Part of a small language model's weights: no biases in attention or MLP, 146M tokens.
Each number is 500 + 25 x the weight over its row's rms, rounded and kept within 0 to 999. Layers, rows and columns count from 0. Numbers have three digits each. The size before them is the row's rms in percent of the matrix's.

# layer 7 MLP gate, 512x160, rms 0.253, rows 292-321, columns 0-159
151:509487516514486526512483549505551489478520447545521463534510491525513513479491497492524485555537524510504492507492512532504531505444506531485519488484486523494485477497465474485492495524513534530490509563513489539513522514501495496500509481495544543567479529525483503527536524474494503490484498513485508514507503476487534523508461488567468479505514504503504520519465472489505487513507488550529520486490498497486467472423467477510494509492513536519456569508533515494535475511507481
111:518492488518492519471488505491545483478512499472530522521479502487508503494480487519510445499438510498499487561471483498455500486495475512514548505535522548472524556519510484474555520494528549505442501526530521494537507475490480487478488522480557462474488498498481529460477464482511516461460529491511527502498464510485533478510440514518490503528491533456485476490536482513525515512485499486484477487535492519529518495527485526519510540493521487540509518482524531479471491458492483
024:499487485499509521488506523469514531506533520515469557524483453460551484506495498499529550500509483533493494470477466504489510512498493503471514525456492532488505522480503531520504517480520518497553490474549472462503542487497470506519541509523528469507488495484501446519488539503513564471517518460479477471512509506525488480478466504513482494502469462499494489473489500526478484463517471480519474460482506465490550512522538498523498490491530475477516502480495398535485510519491501
034:488486499446467513507486510494483531496555535493525518511455482487501556527490448504527487512511527483498476510508479494542523484534509467499511499522485507512510532504506522507550478532528470498486514483552494430465470506494450480528508486504470534512505509490507507469484484531474476514480505468504512467506528522495511495547475512517478507517509509422490427479518506490500537517532519526524497458510494509482533497493537508474505544494495491548501496501480508507536542453476506
114:445471490477550471565486535549508477486463519543511492501452511473533499489466471484448502520498526479485498505483481516557493513556504496521547479482506526504498503500494522467477544510500447480514541494514494506475518506484484528507492486496469452487479470543529478480489493504521475485528494514470466469496496470515534539515520506499493514505533492487509550502501517531485507508493521528518489479466483471463433508540491516509542480494491483511520508482486478497496500446504532
124:492500499446498514528520505457488498493517499512437523484503473499534479483507480516508527510467511497501538506534496494534479510510510523475461481515478502502525492604485494489504526490515509515498490508497496532520494544486444515485542511458513490470521493520477504472522558505515506513479449508491488520493487479502486470493509469511538522447494494518475493513507444483467474472463491488533464525511454471467504495468510482480473512506526509501543539537493555467534486476473493
068:464507476551490505521510518508479475492470466473533516487457454509509510473506498508500551488528496506498521513481492469488508517478550527467485452502535485512516495461498506514493457501458524489511520546470490489482472500481511507470498535538484515496494500491459496492534492513488461521480505505541507470563520471475488491532461494479461473524507442503529531537490515511450502514515509516482482458469480487530553490551516511506515437493528500488521514528471514479502510453501535
121:491507459553540499490494573469475481473483517469515526465436491498520497448479474519500483502521518459506502506501560507530489472489499481504534496459525527530545529475507465506456483486505504522503468513505522490530523525455509519497519460487488487478476509501499478535495488500495482504473557482485492500511445510449466514487470500489471522508507540483472489483505481474509481454569493506519528502459492505479483505499504506526509531472472532488515474490520546463492487514490502
135:522481456525465475486508501502519487494473513525475491489558473490488532521492477494520498513502521500491477476481487477518461518482493473537511541512489481480486538501478445483502552538488472514490504510455473489504522489507459528516489515488529539429517512501502522501467497503516464480505489514493535487488514507489528508471564482455453509522521497473478496499514523516506503495473534487483462482533533490550467504506530448490535495524491517471506418503525458523486508453529499
090:499524543500525517448505507490515492476556539493507473476481510506483503494527464474484514488493486511524518485535497442497518507517487540522518472481467538456516523489474494464490497441484517506499494528487474448499475491544484503473484478490522500475514507539441513467475525511505469497552529503492519575515499484502476486492522488494482494481482493501520476496523453479446547497522523491498569455493481501489486457505486459491517497501494450527491518513529492505476539510499503
113:506462505494535493467478481468484507569500514540487523495474515543545504472500501525490507538512506510493538550526470520468482497476496498492515491519501484536496494494526540529496495517517514483490518500457506518467500562457483490456467522485469515507449536524517538476519507484476490545490443528490528530498497522484500454509509536489524490521508470466452513525527489537531491547506483496516501518523488450486529478530521487485489524487505469522526547484491532541471490504491485
105:543502481499453519479507492525535482495539548486500497510491479514439470463505495522530484508448513501499503501489442480488471540517487457500482504461487531486521491511531391535548495478512490499501496486523513508477487503505481481474500487500513479514479526535512504483500484506475459503475486479441556460478475464497501545502525537487492470510537516497488500480481488528494514520486521518489510483459495495475489488513515530478450475510521501510533517459493483496518472532464486
139:527515493505515484509556554460489490534533497499495487483497528513524479526520470501482497542507479503524525430514538507545470478483498518501539462504478536519451462539460499540523489582508498482503530503505495510523502502487518463494502480495488524526552497484492498495534529501517446487578510528458536532519480505492501499494485512517495510508464461465482540507487482526494526483512472494452468476498493488525494544484509489494493514495522481482514493499508477524479489486514464
098:531506474520512455534505531529490539502515492475584484509515501489489550532502492509498501512528479465529487530544507509494496513496451510486455509482482508472499474512496498522513484541482518485520467500525476494487527488477498502510489492491496525493474468517488464539448523589499456505493491492492468491525496522517492506509500450516525497524504544491483488499501489483454506526573499484516471500521502535471532473477523523478487533460525468498529459500528518524516494452517482
106:533522477499467469488525499513461518481508526517472530506463507521527486463473509552528483542497499484498494527457479503488523525475497448505505495540489502483530511541543510496458477489539502530478514490510538506484470523522487505528458478533523525478487516483459511495530503483492438476479501503483496471494550482526514532551469526447482519486534505491499558537453515447524523476489522500487527505542524504485489521535484515527495505451520483486501490499490457496526479510484500
090:468508474473520502507495537492488543489470549512512518515464469497507525505508500481510508493470482460461499462498508484544471499547474510520435484478495466547461519526522480528451496481492509487505505509512501499505533526488530488482459490461523488519483506517480476501484521507478495534510541497515526473505546484526504543547536481493489491492527531543472520487530460501460521439520524525523532514485525490489505497468439531531482478458514526460538503514483502478472500497497530
131:499515495512480466499456498484522485487487512519544502526490492508462468459482507531501496539513465503497485501475480454550519515488485502502511495522522523487549516495491464464501511472465482514576493505552477482508533492484495517529481510515474494549471479490456498517496519511516472491481489452495506497487490511490518522533500530485498451453527460512545543518505522504529465536483514445514443489531500490554530501479554496476535497484502476499481506514537494478488515537467482
120:469506501446478460488489449513510505483484494454535488521535484469502503474488529480493524526491489517507514489478502474470450471513502543485481555523472506478490509541476468499545516460502510451513502528506508535504541492513494487525503525491514525465543513457434451471503540502496514528547493524516493496498501473478494535487472473515479486486489478506435500494528535532480473480482511511493501504525504505454497500474490456504471527535457525503522509498524523536505538519521519
108:478491462514484494499527505518450515476518470507451478528509542507452515495481510526500494483487487460501509473504524480520451547516527499521548483543481466514463484463504499510479522462538518533524551500539481517511506515454499499517506463512490533485498535510502501472527483484501511494514508522503458513433488492494484519511494494480550450510486522479508499477497531499472528486520515496483478517498487474510523490502504532471524520501520508484496498470523515425512447562548462
096:512537518477523517456468521516524496504512482487462501484496480505520449503483459486476474498476518432474469486478490507481510462518492502482474541499491512500534474533524504511489480489516528475491494465489547532496523526546510526517478484519510509463479496527496552492543527514529565538501554472522555479492505484507516513535457521461528511484541490466457487487493517508506474479500532468486460501489526526521492545484495545487508531483476483506520467511474491484544483492496509
020:479539487503534495469504504499498508480524517512479472514509499532501543468513507523526494526512509517497470503486496475493512477494514449473490544521483488519481499515443569508524469546530521505535443466539530480537466499493537494498491497471527495469505488510514485485488510473486507519529508527512478516528430490476484492506488474473450504486513480420526499524520519484442500493531483470516475521458455462496494518524449532458467495506490496486498495518489533496476519511500504
015:477479514476489501486503526479531479438549527474513512532556468509519488501513538443484533489518507450480489527490491496541500483508510528522538501497537466502479464473537483491506482486473513507493514525484520507536499486484489537491511535504468515496481501517516537495519521488527513489535493526456526529500465492527510511498539510513511516550461462468475481537489474462458523448511483490520494491523452492503503467470469492517495479495504526433514527518506492558499504492449511
034:496486524481552461538498499494536463507491531552466517502508490504501492544534481507481517465532469501495483503525522470466499473482523522520511484471484472524497509524449494488478527476514472518509494494498523493475522562494481498475498496482468532490533508518510526498471552518513480494495486476491510527514510487451509480510524467533543464473505520514468496498539529454510532495491496507478515526497496544465520451525487475525476543482465462483455475539499481517517432520531472
118:438506497512528525503479484477527429472500470515501491527512488490493476506524553485513517508529476512454475538477509493476545514506424518516446522464504505495492472506500471558454480548508519530540465541507478481488494471498456458489516485506513494517518487497486497508496492513462487528491507501502495531517465512495500479506479518511488549468498482501486484582488504526498487532526512466521493514510490498467520460484504515456484491502518464493473543484523489506484460488479502
080:470495498527516490537497522526515466487555538487561502533484478508483534459507541488527503476475509520474494502468483480524498495536490509509473498567506423497455492464493516522535524498468484509460502496454487459528494489451492474492498541501520509526481515539470539506532491481503503488488456485476502485503528486501491534467456469543485552484485506516480488484486489517524503478548523470488493512497455489491496493505481524535536539505513507490478512483499537458510529482496499
111:516535525460542519525545473496543487498464496528493537527494529500494439476512497499468498471531495544492508481531522520484493495460499475549481520490520442512518493483480469469501554495494490510505488500466506514505514490538494477534503531541507470484527506512516504524508515509480498504502544514501476548486523518511494520483513499497514509480507489487515480510492529490528496465498517447473522459466486483516473504544494510520537423471513514433493508550456482476481482537469515
023:482509506504506497519529483493461505512516510528541485501506468503491530555458484514520521517497533516503444473511520511512520452460500455510566533457486494500482510514453505506513477493513489460480455502512480456482497491509471508469492462482507461522518474444495480533477479497489557516571476526512483564498477476470488517536521509512519501478497511518507566543509499491486472470486505493477517514494509518491512500482492496484495532469521530468505527536532484493483496456500477
080:534519500482555492491496473474540506525505487486462495507492527517510502519519535516506527503491462479486501519498522542537489472433514465467515534523537478468512508506487500499522538481485531491520509481477543486480545478513507496530553535500508492443488497496534442481474527511535496482514495489498463448508509474501485516490482521487518473491496534529497524492533537493514530486487478502452524479484536517481569530484462496494495499442558503506489480506475541533506488495476484
025:483469478498484514464497479486531508491507453518539501490497499483495491492507496462480493466518504472510487478468512467501516451478513531515516483451492501448524498485455530465459505501506512476494497501528480492511493494558478497505499484498468465503518503512514476507510511494563463503480506478491565484524473474471520485508457482534513541472521463500476512501559484482511536514488538498486433498462481458543487475505533520517496525461439513518484495540517491488505548495456504
086:470543488503505507520504521532498493489484465487492518488471502489499504492523482465463492478529532522490521488512470500530525502493484473480486507547484469504501532522502512515480468476481502505484546504449459464492481554476522484499460494517437465493498431486507523489507488498516497481518492474455543534485525512507539511492515461495509526551532502502563515549481530476501490464499503540508513506465514533503522549497464511460521534486502515551505500538483501502516496558502467
# layer 7 MLP up, 512x160, rms 0.24, rows 292-320, columns 0-159
139:495472483498481484511460470520550508521488515505546471479506472535508499483482550509508516524598491461505507492453541485528501526474511521496512434493477510503496483503489486455497540524541502465538525488501514497511501534476464497530516498509511486494501473516491439536496513488540472507523524470523509537522501476477520510506537503460565452533507521506517463491489469482485492516514497474488507480488528489502492538510480500509496538464486486538488502525529489492510500485498446
111:520486485515473461532490495495509480485540477456494473502518479475508457496516524490518474485475469491522458544479482542500480506503513507503482462500488502461518475550501476467533489496531534527468525472480506523510478533488517467469506539514509480519487479471505520522468491496493506465468502491574498531515482451495511546505494485495512489482476502562446520494532527490489477474504473545466504516554507548523479493489472486518472472509497519543519470494507468434529500504500514
025:485505491549508519547520531485478531488473522464539542454501488469515493447486492522497461525470512512505502471501493495467489539498497496433506529520496520559497485541524478525491468487502514517497535495479463517505483501486487513487480496541507499511487493464550542454517475502508476522515519525536512492489510564502500546495548528498487538498532499499520546513504499503535538476448524486545531522529482537497538498497478539488477503516471501522507497495486543520512483498510475
035:516501514518527478502510509504551493495460475528516477499500493519512482518484547510499539485544471504507532441496507518487411522492514560516501500504477479506515489480500515462471553460472502494502524541458491507515521556517489455468507499511523506502476496504512483511520518479523489474518485531525529512502474516535489493491528540513512484478511505592486510503477525483525451489490495474471500528491515519505428512505502477502495485496527560481520498501493524493489473490472471
116:508546542506491491504514489483499496546494522490522496484478493491528487506513527498494516503479516464479473536499469540495486526488451510459491507556491487443497495482485509537497473497477504543515546475509474495481503528461481498513537515510493522513480558472505513486508516494508537491520487487466475495518529481508491538528513567480465493508470509521503539494492451549438519514474520513476505521509494544461448524512486529487544491480522526509482477460455554504481512476519525
115:483519461519477489489483461487472479510513518484514470513454579517496494542473531481482549480482530497505514536506521471514513533466532515504509504507531487474510578506464486499527525498516525505514540555485490522527486521471484498495504514480535489552556510514457497452510528498444474526508496518490466493507501522519493506461492557498531500536510458529507476462478507477502517507496472525513489500551477472498510499508500502508522520478505508476482484512509508543478482508514551
078:504537493483507452486525496535487469521568511504517496501496481487497467507522478527495473535480506536508503437488485540483458532513490497502559525540458495480484544505487508524552498503457461528484485458482510497476510500458513512472505509466503510507505494491511435513506485492539493513479501500523534522537543500456516464501485432481500518512511482487512512496507459530502484498468509501497528459512489469520485519468489517509455502474477510455511496471468465496494507490555469
116:501527511522516518477489523452526467504457528480499508518451499508501512509528528460543483474560486515531526517515526532553485504492527491474501487493501516511509484469517572476453485477490489513531503474519491515519477486452505502506505464514503546517470461532484476477499493499507505497504553508470527477470465536543479487496505526506457523547503549489499454487527513491529488473485503518496500538486483474453510478493484460494533490511503492504534550533491525476540477504485531
108:477527526491500507508470532528492489501507491517476496509464499528516500525509525524485458477507491525555499518508543492497530480552548540495462495498516550519512451464519544491512510453546554514530480478494506523491475540500497460465503468479511497547539473498493462506536513518493486509493496506501460507530482470535487492538457552501491497464500450475507525498493516508511499470525496524509525456440495495466526496498533531482490499511493495496506538506508534469524489543464496
095:469500481493503511502507521491487516496509493512493486480479510502467516482527480554472520508538520482479528503477540519492520517523538468508473460517459566479473484477475504493496489495479506540504527508504509514459478475501502468490486515472518497510509477473478515539479488473498484488526493583480479493529486494533519461571520482497483488528516503480489522525417530514505541487566521519476485461481501492467498485469515502527489518502488491562477535490525492439502496484485515
117:564500478482459476486535510493500477531510573488507552445534486499488522509499498470510517522517478479517532471522537489526499459528530465480476495506474514511483472499484455539470518532475502483489499528496521522511487541438541463493513520494478458493530488452504539529506491449540499524494486529533480508480512511516534472477492463547518487510538506487517475507557511484519543483481545479491488513530500470500500505500488497526494491505496499504515515476516525530506474483493530
116:450519524555498479509455505531473555528497518494512510526525529517509489477475534512520502467518496526549477502472535485491563471529504539508473544518520494496469500503505550479471483537543483487490479476551490506491488477489547505499502494521475520561517470483473510535495534539492480514502532520510540549522557492518506469516481481511489526517503448495538517514506559473509513465476520501495475513483484469498488508513505470527501489481482500480488526532514526519494473511507497
136:521486524489472482523469440522501546504484496504477513510528516478469496538472484463541497517506490455471490483487506527512502525514539500454487508490484505513515511468488451472482503458482528471472473517537485536538480503494508504464514502446505452506522481517500469482508510525529558495452501472488500488468444547523490525487523522511470489520465501470514483478492540518517482482496577471494499463468509482530500520515533500468502477480516488490544515492508526483497461498461489
108:547454484530501463513496476466480475492486488501493528477477499485495465483511515526504483515527514460516480471517516469508497507491490493496472509487517483522497482508522510533523507492530464512460461568499515521493517493462506520507471498526489492518535522519518540540534477573509538533531531468490490468509532471556476495500423490483516475471507492561460479502511497484473486490474498493529518503535509472464541487493483528512489460466488473518508546474533481495492494531478503
103:532476517501471500503474452496523495538477501472466473500525499538498471502473484550531483505469488492513503528488474484495538479493477491431525517536523523498512498520530531478498521443503537509522490510516446472487476487525512538484508502528472518527451491507486523514473477531500522529497545490486543533492495513495503575476515473569490510503506498490529503463510507488505512523495505488499510496527449531512543481520494519518475512490472508476524483485549491479501464558461479
091:563501480509523520479512548525471475496516520534502534476503480470522529480482449488491536531507536516511530496482543498449501516519477512482531523446520515531538524521508491498483511495517484478477527517495502506446499552525531500480480467485503509442512482506493492492542493542501460472535475524501497504473530497507489480470419498479504501524522483488509500480502488480525461485488519528466488473494503541499565490538488466499504484498496464469483488498480467488459499497472533
134:482526513522469490490471506547499462495529510509442484499500514511488507523486535456497503476488470482489494496514525448519448493505473463495526492453505536504523517533448504477503497476477506432493466506515438515480525456483467503498488511491496498501473504508464530469520452485510446499478505505500485476494475509539505499497457477493492483498472466490525518498505528537540455540481488473469461484445484469499501463512511515492464533480500542505496525475543480461493515519490507
118:528539504520497542504472513484503499480499510511512457498511504496510512546504513470515483540536487512497484505528511487504521488527505481501512558453509500538499467485463471485500494485525508483516480502499552485476470524467486469516473543514475500542435489499470490493469473489502503463491493504469490502470511488534492518499455525527453542541513535510480569522502502452465486533518530494537463492490517505479446504500533470482440486497447511467499488509509475472531460485505499
119:471460507497491484486495501523504505522490507478494503479528499508532508534485493508494468486527495488486541528522509541493549487497507527482490516481483538511539471517450537499487452504482446521507480519532467496526510499567513501504502516544531541493441443505530497547486469504526488435478504508512523525521470490471520509477582485490475438484497517497542548521525522509524492489465484525482524453483527490524497497515514489509472508522459497472496492486505486499488500500489489
094:473487510507528519524485475499588509488526513532480506484490473468506486508489500487541502495509503507527480478499460511503463474445515450551511508465445488493523491535485532489550537507532478473505524490474504509524510458520481501523523531525432506519478491527537494455503522503463493537490519469467527493500520488498508492500516472529520493519495467482527521511489549507485535533487532490496508529494489473543514532479562447470477530521522499495488492478497535500478494501495519
018:470517478460507484514504533486490483546519511495487506491533546500469500479465529546460481513469453507497498523464502476462529482524521468518526521529511510505535481491514538496511460493494505525539472487530480515503498490449505570521507496485530491523507461489496526527505542531453521539512484484539514515543468467476482496476484521542513529495499475528473497510471492516477480483484473467522525481551491533491569531502489522504517514519505505489469480525473513519464500456516472
016:487505489510464478523476514481483521464485489462511513515510533532493457472480502509462521520520469442531502502506495507498457558473500455505498494493481484547496487491458520536511498507498476537519500474488472489498480528529528473520520501528481529521484473522517495505476474544481479526477502497551534502546476492506502506470532512520480489480484456443490493507546454530482440524520494513519517539517532515459486521535500493511494480538490458527482431505497504519530514517525527
036:488450487494532472482455510498523503519500515561480505502471474493512481549512488521457506469472473494501501520529535481454540471477486526501491473500534468521476538513496486478495483467499505536524466533524551475478501556495474526495522489507446542518513532514533545473471546534495495521495494511490491516514522498473541489490508473558544502471479470518515476520552503479531517512523489497458509555494494516482523468527500481511506534469488503491497531529481503512502473504497482
126:498544459492490530508465492500520496479449508463522507499479532515487530505516520509507484529526516466500499459522494522520450439516545538491467496512549503566520491512486523478475476506487502510452536485513491503473522568458521460514499518541512507500516513512480527515472485479488525501505515508516529490500496515521466519541492498531547478487493519503524460472498475465490496500507478533487490489482500522500488482469479481490517471529526515474457475539479504450528484479513425
069:528478489468465537475507486478519477519463507516466494502538523521540487524494488481522518555539482454500511532529479522479519512456531477491496494447480569519521522542513506471462496480509513464515439510544496537476536541522469537503502485540515472496523461508518479502447500537506534521513538514527498501516506500499503486511546517465484487500504479512519541482515480483476523498462496520529519516506542511477519502498519486475509473547519486508497508503497469538508455522507495
114:506504523501520499498469545508509504538518500493480518496508516483450493539483478483476503492495507493488479484503501498521492510530517481494501498523550501505516549473516496541479493559466487481525524534520497516514482518482533482496560505505521512504497503547483480528527495493530518500480506496499480484461472486476463479497518506545524481439471549476522489509485476505508516548504509560541491485498505558441502444474508486515475482485487508519468436545542494522517466466459529
023:493471497512499536522528474486480500535566509483477468459517489492482504517545504518509510500482520504469509522433509524526538506513528491515522468491498509513439477485473513525480525496487520512473487515448492508527484479544533470532511462498506482551490485512512502508507509531514459502507456504515477495474501478498497458530483516494501508483499501509514496502495502513462454449470523492493455472494541495497525478533466483506424431456505550479515542497487509482505472484499522
087:483529535487489455532515539485494465528475501490490492482486489505504494541493504530500499522503485464495504530494481504472502472479512555478548483528507499473500477487513523467489518494497478513520489453480560460532528480538442576492515505444488509504473511536512520488441518488521541498504510504473495490511463494497488503470512516503493491480499461515494498468473505545473527494505510537500517500481520465482513515534454483431471524520541471468532518519529481506466473528505507
027:481466481474538502418511477497537522469512499464527500477499516473492507496459505502493502492530509504465414459522487512463464513511496550482560526517545506495444513490516526512485485527563479488507507462478528487527511536450477483463498536481530475498507551497517482511508504497511483497528486513515538506488470463485509499485520480507467500500504483521532481495511486516519474489532470533525505501485493496466526452520488519479474507525479482470499509561502498508479498511513492
# layer 7 MLP down (transposed), 512x160, rms 0.142, rows 292-320, columns 0-159
121:507500506521523501523522517503559505504495480505462514525483509502512513505503517490502531511504549497475514489509540501471491482535492473511476507533493500451432508496500512493512464527484504479516482506477480517533496478511519512513472445513523431514520503464490527453478525503467542496491470481488491468511495458521534537483466538497490485560525519464517511460485495497476486570540492520446492490510493462479515533501505506495524530500474449496513512472487518520575525493505522
110:476507506518488504524461527500479505515484499515513459493499503532514530494485501512496495460492476546439513480524506483484531465484521473485492467514460487491485496492481510495480540487520505511478495483506479539505461494503479510531446458534514522498541491517520496533518516534531505529574498496470483515488478521518510429472510513491474480497480487490547468513482517475491510465505576492561473487483473479498469533519500473460511532508507507500454520491448496549509546506493505
026:535474468496535452545522510473522504482470537531522480524466503511482487529530499483517449478517504503481531517484515493498493511536498490491469516547489512521432517506474518501481528520513511514541476494476494475490533455512512518411541508484543513524499504505485471513524506462506512449507496478530519468500484567513510520532504495475487511495494492518508466517502474489534489519537490482515487458493488517448537510496507519525519502480514520497507514514505453526458461492527548
038:490489491504497456490496486512483460511487442510524480499498501498501540499445490533486507497531480500499490502489475501487448485501474477490509545538501483532454462500465560527445524477475498482521494464496478553527529506524500462527535493523505504466480489491498465537507495505501510515550507548497518525486520524506476515483507516468483510539474489518514494491490493504503514486529490527480513505543452490478505521516453492484481517483445536514449531460425500494505536476499468
117:502529494481466498504494498445507495489488516485516472528484495472540562494525515480467530532504463506499520544517499464513502518534490479469493509523485479526491517514498457508500553522503495525479483495487483509465537519436487450510491515552474490474520472541509497503467477520535461501527469491533462500510511536474544538499523455479523492488518540510498503541480523504449509490464522507535531516507508470508451521509516523492499492496529462486541502520498497484440509493471475
117:494491499525515473487539509511478520528452450499506497544546505482502485510493527471509558503483468570498555515484488490525478474539464527562490500517500524510496531536481512494510445530500505514513497516530502499490498519509493474489487519519492477495489507501548520533461480510469536505530506519529498493527459485472506507442492496478513505474492554517497518500523506502522556527479540462516461477526470495524510522534504507498570481505546489515493447525499502505486497501484493
080:523549473489486499492493489506473502492535497496460519502478514505542452521495553504520512543487500509496479535506474497502474512509503528492500554473472481509468556531504535489519460490494473482500487494508487562496492476529526468543504479502479520534519507506478454466463513517511561505485505511457532509519519491516527477523499522530559479503472477514507529484482480499501535501514487531501482446478516493457516487502482480500515498495553538461544446466491458474529526497490505
134:523513501504475486511528512522557542471512515482497461512514536483521504511535479518499516494463478511526479481453460511479499503476506459492467507499484513429470528493502503521570532539474515488524487507507488507482494525563517501445540520519509518547472473491496485510498492479479509469492446507507506479514522514433523483510554499477495460509510484520531548528506497506511485502475535502470471501516522512490490463495532491542502469516534506493470522515548471496489488544508501
133:534517493526506523482495483491475444523522470528499518511522493565515504494481489519512520498472501505490572474512511500518537481482459482481490531547440514485521491554486476462513474515502524536540479480491467533525510523519494512504469489527509532505518505521502539496504527484503504515476458478473541500520474514507550514549485447488457521512496476450488536526470526489469520545482508520474529468563503508484491483472510510494519510495507459509490496481497504502518524502504450
096:487479536484501533490503520477523538498501528488522510520516529533489493444493459502485462515529481482478484485471500494472498510485520459522450478480502417525490474523500529477524530472513532511490491497491479506485462479524509553496537524538470514526467506529567496516470478494522504488478524481503525515517493515528503497475500496458492445516512526522493498520508477450497471469470520463495461518515490525490494513501524506496479478492551515466484483448473504517452470547507470
115:493462529519472496513494498504451478493488478455476472505485506456492519465511421511523461465503488495524495513487507481514507543470503525512511465497513506510522511556482544493519507521484495536507497487513474571437539445503487470510486492463499474543455480510484464538510465497464488500480503482463528451526494541518507494496518497535485487498424522504485507473461536543534477511489511525492478505489503503490474492496532485485528498500493491507509471525479497478498498510525496
107:504467505495483468450491532465508459507514524488493458524505518494537482498542509488510534533465522481507504529463541453547504492525519501545469495498470497490494496441509426494539512494523490528467505497481536467524499490512517463451511461467484534516516484475558498489517488490505512508461498475458504467506468512474527517507463496473449425500470521488474484483488504517565503523501503519530503528482508501488497522496509510504491534494493502491488470519522489479478483520520499
118:513485537515535469461473532488500502518472492528494528505510496533518477479512473515485464503483541496497526475496518492470531543482542486502504440505494505500467480471505550482478481560527510490535508489478488510506511483502491451538493490485439488496505490517498513526474508497487491517509498530478486516440500494501488473516491503563485516512507485525512517490507503520495524524505481503520494439566510483565501500495490509500587539501482517477475501488541535487505459481454473
102:443478479484501531510477498477495455494469517500502512543460508504538532503510460454447508562481524486515534510463501493508544546530494541524484507456525494524497491484496507466468522505509518530500486530518522490473529487488526531503481503504473472496470500481445443466459527459521455499513506489527523490476512487512526430546504494485487491537497499524485482520489488512495463490527488518488499495502499477517508517536500515507510527474488493442468489506487519555474501533482496
108:513485472509494503520458469537463482463516509507487467510454496448513496507500476518487528497530486504510494513508486504464503533487467495481491510519493438554488489488474536500473511485479506483502517497502507490494505512476519473487565485530457525501468478500476542471533511457523484507431525526515443532489501511487501526515506502561518493494492546450564483474519498465551485522526525471465505473509512470479501505482517494458483485501506541543486514476498504497543518498518502
094:495558541538489441560480475480453471543493482473507485532502457486497525470505490538519518485508487507466490474484529555490499549536465488484504507497504524524493503518440510465499537438527523495502517484502527517491489519499525513469520515530530458479493491502523522521544487484502489476527505488481519548503499507516472487521515498492487424498543465504506479485460508512487527552498506509476525505542478488534535506505496516510495509494483476492473533498544494485501517502478490
126:533505487498504468497477459469496476499494525493511500518494538520486497516493545464489492544474491541480458525480494484518471475522502466504482485487521499471519494522487516539480482481525510463487508515517470510487475466498501476474518492453491541502516498480505511471520443535494531497492518467505514532499528512467457521487524521512475421504506492526527469482499470472531481465470530519487463492495488515520494481501495574476452491514496522497530542478509446490462529472435522
132:517500503472434515517497514517504539429494484516502519490502436527484475477538520511538525511487468508464488494492484497456547532507458486529481561487443494521526511486480492473527492510515456478507507474504524486478512505521470479497510498506526508503508535476509525500490519484540508530529490498458506464511535532498448493509508485471480505524499532490514473518507499498493501471482495533569534506492520482431542488488491500523455495516443504523518506512473526492507490535504515
112:503482527500490512510496548471486494487502490454505453503477481525489495466484467480513526443502496518464478530473471507507520543481502516507505504486460467526499528486540515502497524512478541453477471479485508480483495502505481489502506492483536432489546500502509504484558492531505530531517482497543472464486513527460465555472493531469498536485487477499481486476477510504494498524481522522540465511497516481538576481480504481499516474470522550486502487485492533537549501465477487
101:513528517487493497479491494469481514512512476473507517484467495511478536504483530479558475479524554527479449512480493499507480508520518528486505462525482509510493498483533537488468471424513485483495470511509498474515470476502504494431535512508496498532490547535509507492510508539524505500486488532504523493506517463470479511470525502511494507485541491446481526494517482477473483480512583512511484485495522524501498485546471556484496487494467483503449565517470538531496504518475513
019:505476489499475477507472524503516514559507500498521526507497488525492530522492481517547508518507493476543510511506492518487530473495512487496544467534534481510520497535492511498540553535561554507528535486479507471474447476494487523489521528508482493474473509474525526506504504532473563545487495509554505511540500497511499496505491497496488471531477530531494510497457503466483460544499500473558499508536532502509522474514488484554488502496509492486456511516556468556511527503508520
011:448491473503502542521483511495509482497544512481489503487518483518497519460517504493515489501461487486448521463472483500497458509435498483485526449512478546480472499488492463535509529504552470474522502494492510494491507479552519470502472520533459487510488522509499521483468468521515498479495510491480526539508464484522567524502488499489471498457561506518455505533550503502533491479542444506539517496486458501499501528510460518458521474510503485500488495492501519520527481479494455
044:496495502510516481524495476501483461509493514482515507550529547477502566450518481488474498503498503513488510513533497496506485467488468495486444512484482517538473491471544461529504502532505495527519495505495506500512519486535458487479536495496480489515503523527496505481501481463469510480485501540525550481529459517469503477453528502471561510485505515498466499561508527508501468515472537454480537492483515486536501507524507457472487495482556498453489481511511446514475469537527462
109:456495533488536491519507488512505473509485537470481488499530480480516458477490478484450447481494477522561457550522478495488517572500474518543469451499499531503526522518540509491497520467464446509535509504470508507445500452529477466498507468445511489525525505528486464461546497479545491501492524485506533519509478505503527496518519506461502512523498472487455484514493499528511468490471524515526482502504508515505495537494522494503534497512523528500519447511490489493495498516516511
095:459490512510506463493500511471548462492446516506532486418504504506462459462508503487489512512525479489507535530551498553487446509514483456440482531489505524507465498523479509521488503528506524548526458501532496514495503527510499527477533544530527470479530500468503498466493496475504519500539516525491514516515527501498513495454493485510486491506489493457507497494523471525495490474497506519456525482469483525465537511521486489507502442500454541489538496470515528515505516509499535
113:518481486498485534481511514491504458486514526484465486490480506500502513506484479480488514502513489488450500503497495495527490516504516499500493491503489471506468482483508488502492510512453563467432493467515513501503499442453442510468487511474578505483484539470499486447464489457551503524465501493484500501477558494458499506520483530500485503485483457515477499501448505552495510470505463558472527492505487472483510487468510509484549469495494517465510540520530531470521525516495477
024:520470518509496461514530475483493506514510515517535481482475524529511554553515510534488500519523497472485514480464477470500522513457545558461538520503547466486499509481497520475543509504506531502504446474533505491515533481486546533493496513494487488452496505492467562536452508506469512496506500539501546509499545506530477504500481507500493531510505494505514508523487482508553495499533494479508497503565508556544492488509520518533515477518535503463490527498471519502479479460535507
083:484498457518507477487465447506515531518513478506495521510538527455503479497465480477510487538481521492478493482486505487570496503474491486467430472537502517502515501487553494495512501494495445506534525562499484515491498458469532477502486459552499484505521486512496545555507529497536510494503486518474490546514503457518500528502479485537507516477524489476501489520481476513517490499486497467446480502470465515519497509497533540534522529563509513506461479489514526512474530512488514
026:543533488576467474531499481513479500505510451513487490505496512504497487482476484532465510474482480469500505503537499471509499519460498527494521510440447537486523480484533470496518496503491504523479501522535506493531528514507502481521464453503528453505505492469505508495499532506518443450504523506479483494499469484520509531548455540534510495466507505509473509517496473533461501493501504509478526478497489504465495517508491496504519475515479496488558470485452525520434520533439469